Part of a small language model's weights.
Size: MLP 832 SwiGLU, 14.7M parameters.
Each number is 500 + 40 x the weight over its row's rms, rounded and kept within 0 to 999. Layers, rows and columns count from 0. Numbers have three digits each. The size before them is the row's rms in percent of the matrix's.

# layer 5 MLP up, 832x320, rms 0.135, rows 39-65, columns 0-79
097:458536447464551458483506504528550416586492494494484501551523545475463512441537480448511496501520538486529565484499545527560542453614496485448521508529498471450446553530511499512471480586490542497490525548483474553527488584441495485504473482
102:529505502477506493435471493536478476446391452490569504485489488519451482501462500535586542543506452557481510459443469546528487542499459507524506492455542590553464520436529518509546468518534473504568483464450448485530533464484501529442507566
103:471558468474551493497511530467481533543505499520527447552507540399482507501589510473593586526565520511487574554482526438518474515544488533476493529610507529471435494519490519534488565517487528498553471527443525522504392420514456504526495535
108:550488510553471491494477508497461562575439483486424513515544438579459584517473435457420541412485507512471520503522502528606490483574484529563496451524508481475536554505429550457513459428498500486483523462403471538440563514522480482475489489
099:494383530451577530430489492475556531440560544602445482427477483483448476511501558459522438539443515497589526527519509462538442593509470466509500514481433559461464552507498503518539517499527488446519485453497481437516467481508457557499463562
096:480540496477522520465488456576580520539456514532513493535509501511461465593504493442509411528533579532494457468500472536574498490490478579534552434550454556572481509494470525483465584550503490512516542577476442510525397518537433505491538528
099:521513448478510506488537458511468499450460568449461498575404553443483530489478451487495522414482500445574524546463459516509446490514561485518490481528468528459538539503447431493473492437428541455470484536475460479503544478442490500503513433
100:477486466482508503578448480437491520535456502461523479461473440502536534476564458497522468478552527489441454494494542455421565503526436428465477484528436457484484551490515410484475481490479488526569517483497527488449492444567440561489436488
097:518501577584540523456465465538504547453537465551467491528410487437461492471535559499465496486494467453471464567439542498490447537502461464577461462470481461486506494481470539493523515502509446454499461519526528452573499510606525430485506484
109:506510450484423550569510542432478513515461644517547543492529490485452501528437517448509498466457544460512432509432506530481501489509513503543475535541462498463415520512475501553461504522522541503548495503438573500561474479500514462469432525
099:457489592523502520477483529519578470525487404535492506518523524505500516549544474456464540413475483473566516511584524540404517479395451543499470486482513574491544531501507507506496518501543551463500547594489562516448528473542502468533513494
101:486487569468564491415579497464499526526457514462447567470504552457554519427458525479573500519567466516458541472521514473483461489472479484488420543463541535426540502550507551537447508472499521494473508531604464525484556451474474480504469540
099:470518542489543429473500515489492453448472521492491501507488473457459559532483514524571575406545497530494603485478503467479493529477381517529504447517438525498588556505573551535542525480523455464578514482503480488577512484592481474519513488
095:555556443515517457522528506418520457477493581495440480570516464479463540533507443511540505547423602489558488555519464518502521502480456449453481448518498499482487489507515518494536498504446534504572465536486475502546503474509499585524458517
104:502466482566589532489523481562533551522459579518528444483484422472517478483544512467456475529476488547516473512532489483544572505513537452532468502549557432440555541489482462480438412514497461541503500463482424477510543435569534520542490434
097:492472519546444477482493507484518515455528473494531483519471438456490524449553553531527407527500469476556516446542508484513450500502495580504544522505481441486441556534476545498497531559393503481481519538494444523500564564580517503551511545
099:538513468532493489524471522474459453521507416508509475506499525534540507420519488543509455483515471430484512520462484481523511491524546439512454521483474490582494463467522382481569530514416558507579454472466468442461495578487571468481442496
096:531536485490541486497454541510502463515539469549485533521548487485506483528473482497505478492493504445483527476436517506480467473559459471495482465474538451529522487456505492522532474442517514498468462477485481515549580521477568448542480501
093:505421450606500407503534551396481538503490495499496541510533457483526539515422417503505483468424506427549434500489508518466533554505514564527467520491489460494469525459496479450503427439474620580520451511476492462490434456490532525506517530
089:439451529483513451461445523484436557557519497582568509494451601565543438531527536564507519499543598516570497498492488495499561487461414500477473511537472568569445586519513464549528428449520599514560517476450486485566515508463522539504477529
099:454540524488503505476535498437513503520526586443499463460465501533407450458534551540488540523448465492409483486439471564489517468472411527558492511468530556532505490489518461443522495514490511473465528528466539599395525502483540437587555479
097:480533516472492497560506423537485466517500533443576497543504485464546459517516490472481497494480563571557557521504448479489471514456511448472553530478506502528572406479444500482502542517436532538507491463528487495494457490517531527477450475
100:440530499499541519512525524560460551510527554415572467451549513518559404515499474477577496539507550490523479479536510447557541401497548533550505534486488527496507584488500461567597467532493528515559535541477523472507615539521482517565471471
121:500520450500540456504495458499551613427494487488634520467494541524478541460554498430470565503523506522534464517484547530566446488530464506535488449476496553533494543585540532458426474603533479518502515546571493508473526513468508567482521467
113:514463546502541538522486468472543494502476530480476500570573499473425465508502423443516459409512508424507488527527538600522532440457551504511451555547455472537495564499483501561497505588470557484484490367446475479505547540557508516487484529
104:526471596534486426493525511459526512547541489539433548501567514483534528526489557498434477516496503506505464483464452460469499575606458485523482459438460507506502446544518525510531474478552541495512466562470510503474467466495472509443518516
099:499507497540517544466488514520480503482498508497468490507550501488533488524524505465427558432440570570482514494529498529535521525548463484485555461516490501502417465465538481524499465482499503504539510488513509477505486478451508462516531557
# layer 5 MLP down (transposed), 832x320, rms 0.125, rows 39-65, columns 0-79
098:473535563467429502567615505507459494529500543513502465498576500482478557441476528567465554460456478490489502502487515486549459538448497488493371496492503453515429486451505455416520466475446455497490526413393530557470466482491479478543567487
101:471570573459527541563476468499439525483582518432491469485558530617519394509445503512374471508506521501413546534461517579502544507504553468510495489490494458471505452594483442457511565557525497487479586455556456502485517422480448484540544489
105:446558480511495506515475546436536421483523471517562553463570532523503465529524453544466521468502577529467466539450481581477425455494496487557467534479535490498552530535518566526522535479494512459533416469498471528462604536562503497550513489
101:477499561486477411474435527521460496551444457479484558457484556505492503536493452473544473575552559450477519463524497431458547469558508451515502531523597501438562536496448528467493450497548481459497477563434475470531467569538453518479454544
096:506541446556526464454519526516504512445468558450556570515512527478506452421487500564501512499556506531523509492516492576529521442478521507479496487439519533423564504457453528521505523552546449456460556514475493504521491572568550404593495511
107:409476449495471517532566533480465484594562502442556478459477502572561529552475508494540532516484477512430523487484485525565513532434539461542498453476544548511575532514484466503429510538523582491520502511493524549494578527454471540476485517
102:423471507514574489476466484558490510507541514509522563465497506512520490487421414532540523526479538477506576503519478482486536535529460412492526482517509524508508535496535491518549443525462466509535541454482512480548489546521438533576507519
102:486521488485477554540498526463519500455481512482468553539474495488563571482563504493455558534502514490530487470506511486519520499561451494397521522529530528462491546513455507520537508521539531521598488474436493558596457428559438505413516485
099:497483494513507499466448513495510516531578477451494524463473447564494526486459534527596525552539504492506476493472541548493521628568511515451542566540492473541527451502529463463494532463541516473464480483521482493410528555567531494503491514
103:438511563510571409494592482510494442531517486530469541531454488516466475432447543545419547472467486518519490459443542517510492549516447512506462441477470439491541465518492524506492480500596565532454538463428425508459508451507530470411534534
099:509540582522523529508474552435536555437465486511470507533446427513558482508568499497537529497555506531515497437480433536544518514509518527504546525569519461476497494480518614561489565510504541507496517548527578494521585542532525457438511446
099:534503508523490490554633489523453528508547475471489500589538530538499512404498489480536471497560581486564505492532479398496564456485490464463492533507501508462566555542488459482481465465468462539453503516542525503479520400557486476563527417
103:462489453520580510468477617523511480480484511501475557447497538473491575589510474496487472500480548562436535448474549501484527536463525485459468490480524456548523481517488490563499520470517504471466505588505588533443505490465515430500520522
103:451564478523543475513468467493522464455459461491492462515484538452518498531518536465542510513576506514557539525432518522425488515455437587513497532453538542499462521468494428497563553557569494471504471470559521537503499484542533555510475511
100:534484506455541525580453526498514429521492502529511446378567549510496518494487528600522443408506478428504492566527535485544540474462537465549501461543456541530464556479477520500496459525522471451490506536523570565451530420592497443531503540
097:432584486480457497514414469494471499482547580449571497476517518488491533565520537491481499504411546479482486537487522522512456531485536545439479507547469558530570549475491460531554476552445531464507559544544538529531480554447550482521506533
100:586528450506495453479524455558507504496523471498478528503499580539508476526499486434531465496452488491544434523468490472545451501445535546495472450495471461589553539498532497478486484523544475549580483552527492433498477519408406416436501497
103:535487512431453509474447554562479468502472508490508538566498475392504515460549482555489559515474533504542535473510490407514556476432488395460481516498479527437538505536503549527454553464504427464527560513538514489523545521552466458550438488
088:452506478472488459462518466469567526512470494585537458517528480441566460493519466525488523419522490529489563532481512515487474451514528535605484482602478456549520468405421443507441544499470492465463479577530559544428474544558456561554586429
104:437436543525481472533550498527448564488470495469471521516522493535486418459493524576445405567457547444513497508487505558538563542477514516481571486525528515517527500537444528465487513517537512476541502530566555492447508486548493477509514467
090:475535495499547501513525520537524440469495443524515485478514490528513483485456499542481482476457488573481460496450572459452533523501476425509540550418518479537459419556493461474537545487481538506536472498464423597497526533512499505449498528
100:469511506474451500448493517476431433482509460505467561445492451491497483522487460515555488484536516534516500500516442522537518509447520470467505532478502501577491460502555526551569579467471516488481451484454497553458505494448487496473526595
101:523508550515582375393467447551495510445480548486567565422509418508479432517527445500515484490542540498498569546535461483547460477478528530594472494503476460470564516433531471435599499479521465538470502512470561522509509486496500437447471485
110:427544506496458505486462480487514496580500512510387517516524499509504512521450451511522505536542474536474564528557499492496508502509481486486509485507465467488535438413579501591497458528445561517507430422458435490567506511560427529530375483
109:496467506501503489453461518455473529478573464585517531475505571514495519518452452523468505475422502414493477495542519473511419538538613549528508506513490487460475470523503509485495542532497455455461478484481462603560437502539465496513458518
106:510472554467504527510524489456529495466527456505459522589496511520440551479526493440476512491539558491566436505493485508480526454438499536487523584375546466506459521471499506483531514594531509518490563408575532514574490484564536491480510544
099:551442439534438500454470524534490547470474492502514549487561523525520490527446523500517441486489509514460570535499441566569508580493499525523485504461469509484495567458514556446455451591458493529583455464529457478510478536477503501464485450
# layer 5 MLP gate, 832x320, rms 0.128, rows 40-66, columns 0-79
102:462502490473504475496523495477474499523525521552527538467504491511495477452523505480579483480479541479538476532505456439446434470584499566478530526456471540568472477454506526498461483470501503564472402476559575532527465526435529487457570522
104:485479445544537449462476512510531513479445520477532527458473516445535496518435471470493506461538468430478443517552486555536520454465621528482566506530514517477548489504520576480475535573517528454535548534472529485457515500536490531460497463
105:522480465499540455472386441518547498479534564516490552456553509551507506449538517503507479489463538459477570463453525507440479560481501531477461475467488525518505466516480508557475503490474588505479488542462514518531540508515531451521515498
101:448553478519555512405547504537538509487509456516484560456524501570445441492472480462477542551518563604532475490474497567478514477519464492474476503481536506549463533496514400438503541457555514481487444425522479519592470501564522497470564464
107:511515596527506485502462494523447497441481482474632469436498485523493495494526480526518424488535599539468515519474517587500475489489493568465507467540578538489499467490510405512495503484556499497503559443485474513477430533549479492455576488
097:430410484466481520500463529480474539535485434514555506512546503499503461466551474475436522430478560458483487461558472527472487477531530541570486523579550506523545487500558523472486513585509486476456504573503487523520484500442549545460462474
100:510518456493453532457520555549517490502479464497537482485470510523529516436470529563478469471474473469466490474450482506497551479510516536537569502565512414442480527548505506483523535557490471473467543480479496482423529434540524548487468470
098:478410511482421492464462583495487520584509537481473498464484455528435512536533545495568495513476530402454511572517534523439486493510462458481467433509513474461489510483486456535506526507548496546452557472554539479517514427435524474500501527
100:528509473512384519544519463511491470499488550480548518559504456535543487482504438497477544509517530489461532514506466516553464495484543524549454505487560469544510476529509568494524494459557506509461536541538508549562438485392460493501541509
099:466495463509499477544516567467533544533507568510553503486535448465450465401463484500502539494458529595511475505453530527515484537580580478535471525522488467507458468486526539538501522452522518578457537486549553479539443513391551560488528493
097:542415541506466519534529518560565517490490473495456576483465488590486411433456555411447435478478503528487500499554540550505493432559452517480432445457497478475439545546438527513473512444552466453560558471465494436571547480485479485505537387
101:504485533518479510461491438516514509514568492431463505526479515508457464501501564493544463534551553414556535532535534552444537543521515504494422513464466470524527445509460526528509509485496529509489497534549483470490546543487541497489518538
098:528556516501448494442523501461544547526505501517486498526497586478519475462524556540445440566502539530434506457476460467516500492508468455511562518421504514503482443534502465483499543530523509549468486496484543428550455460510521493531491476
099:441507503558503604403514480543485545436432460445485558478531461449489501526523473498464542545429475520526474497517511507445456545492510584480510465482577507530559520474495485499471492458498449420471516524455512492518465485489494528546518442
103:531482445520561548572461510549550443507502483517501459441455506541512481479487579485505511539539514516494475557486505512510432545510529415545487476460506465413524399527498480501500477479523521550527473546556497454464543451507480536548512463
097:513480486532503454503562433488424476546491525534477452550480531548467433470511514505511489455485523500529500461512484478534515487514454495570487496470438548508502558461611454576342480519486419455488415437517518484496548497496535578506483399
102:529454476536500464508472465507492542507476450526464549491495480524465444514489429498456540563493544534512535407526486551505473457521523554533591482517508488456477451540502533549482526497496552504462518494479487512510523494505525510539477490
094:511550512533513557500493538556491536526480562522509436456506497541530520483509582423521474507434528558525467505483461505534464476453432365429463456471555552476457472499615485459517521520536419475540441463501520433436476536482499496491463511
091:459478470436513479488469518455514613585534475523488505485418482503512513500481491533503536564464529432506548547496476496530441508531433436539489537439495627554464580523551478478556421478471497535502510481516519464585552505480485531418466531
098:518468532494430551562543528526475440531479484496556501431503445583439487517535584558440474538528505448505485462524430569446500460522513538495513489534463536564525458520430503573456522554550486529533551499462513514493539516447438474506444503
102:502470585508561433466439522503547498471412455492496466509500477472455505542523491573498501565445486502515507508459531571422431547563534543467515496422507475505469443427469497503533505499508463535525467485548526489457510473482574592479435500
097:463502565468517534458494561520532500547451501510425592500491484497468482518459455559534473547467487460479488601493481457382490492571520474465489467453414514396514497532492501539511483450487482456523488540499511482484507585469511446445566528
114:508427529519524472497454520500472497579478558493466457450512491522542528519502473510410417496421549560531515422458492452528397471524537514472516478514480524492501495502550405498521386537456519516552541494543446467459456517577433488460490487
112:502534558517424435489519528448553567478520491494534516533407473516491598532549482506502503505443563516505513583433533481448458507531398529552476469485518496492488439463558459493486467533542527497568465514478532470514529442426520507493554517
108:496484494552454496504515449571615505464500494487512546494551521480467503507460470537526513418544458482589570525513511461505543552563541543485501474488480502462472549559529494476517501569511482549479493495502473538390461462459490485488465481
104:495501511555530489517468515468488581541489461478540530593545507552547478516500526517450510505516488464522512500497478426531453567501464502472513501509521536468444521446486477535532518488500472589552457444528522515466470540512510391509492471
100:465539522528520511464467422492473541442533432424495470481450598441520543479574541471447545464472492499497465531492545487481545541478488523487493485392468483467517544518499487542509477476528526552542467450538507510563476534490521510507451487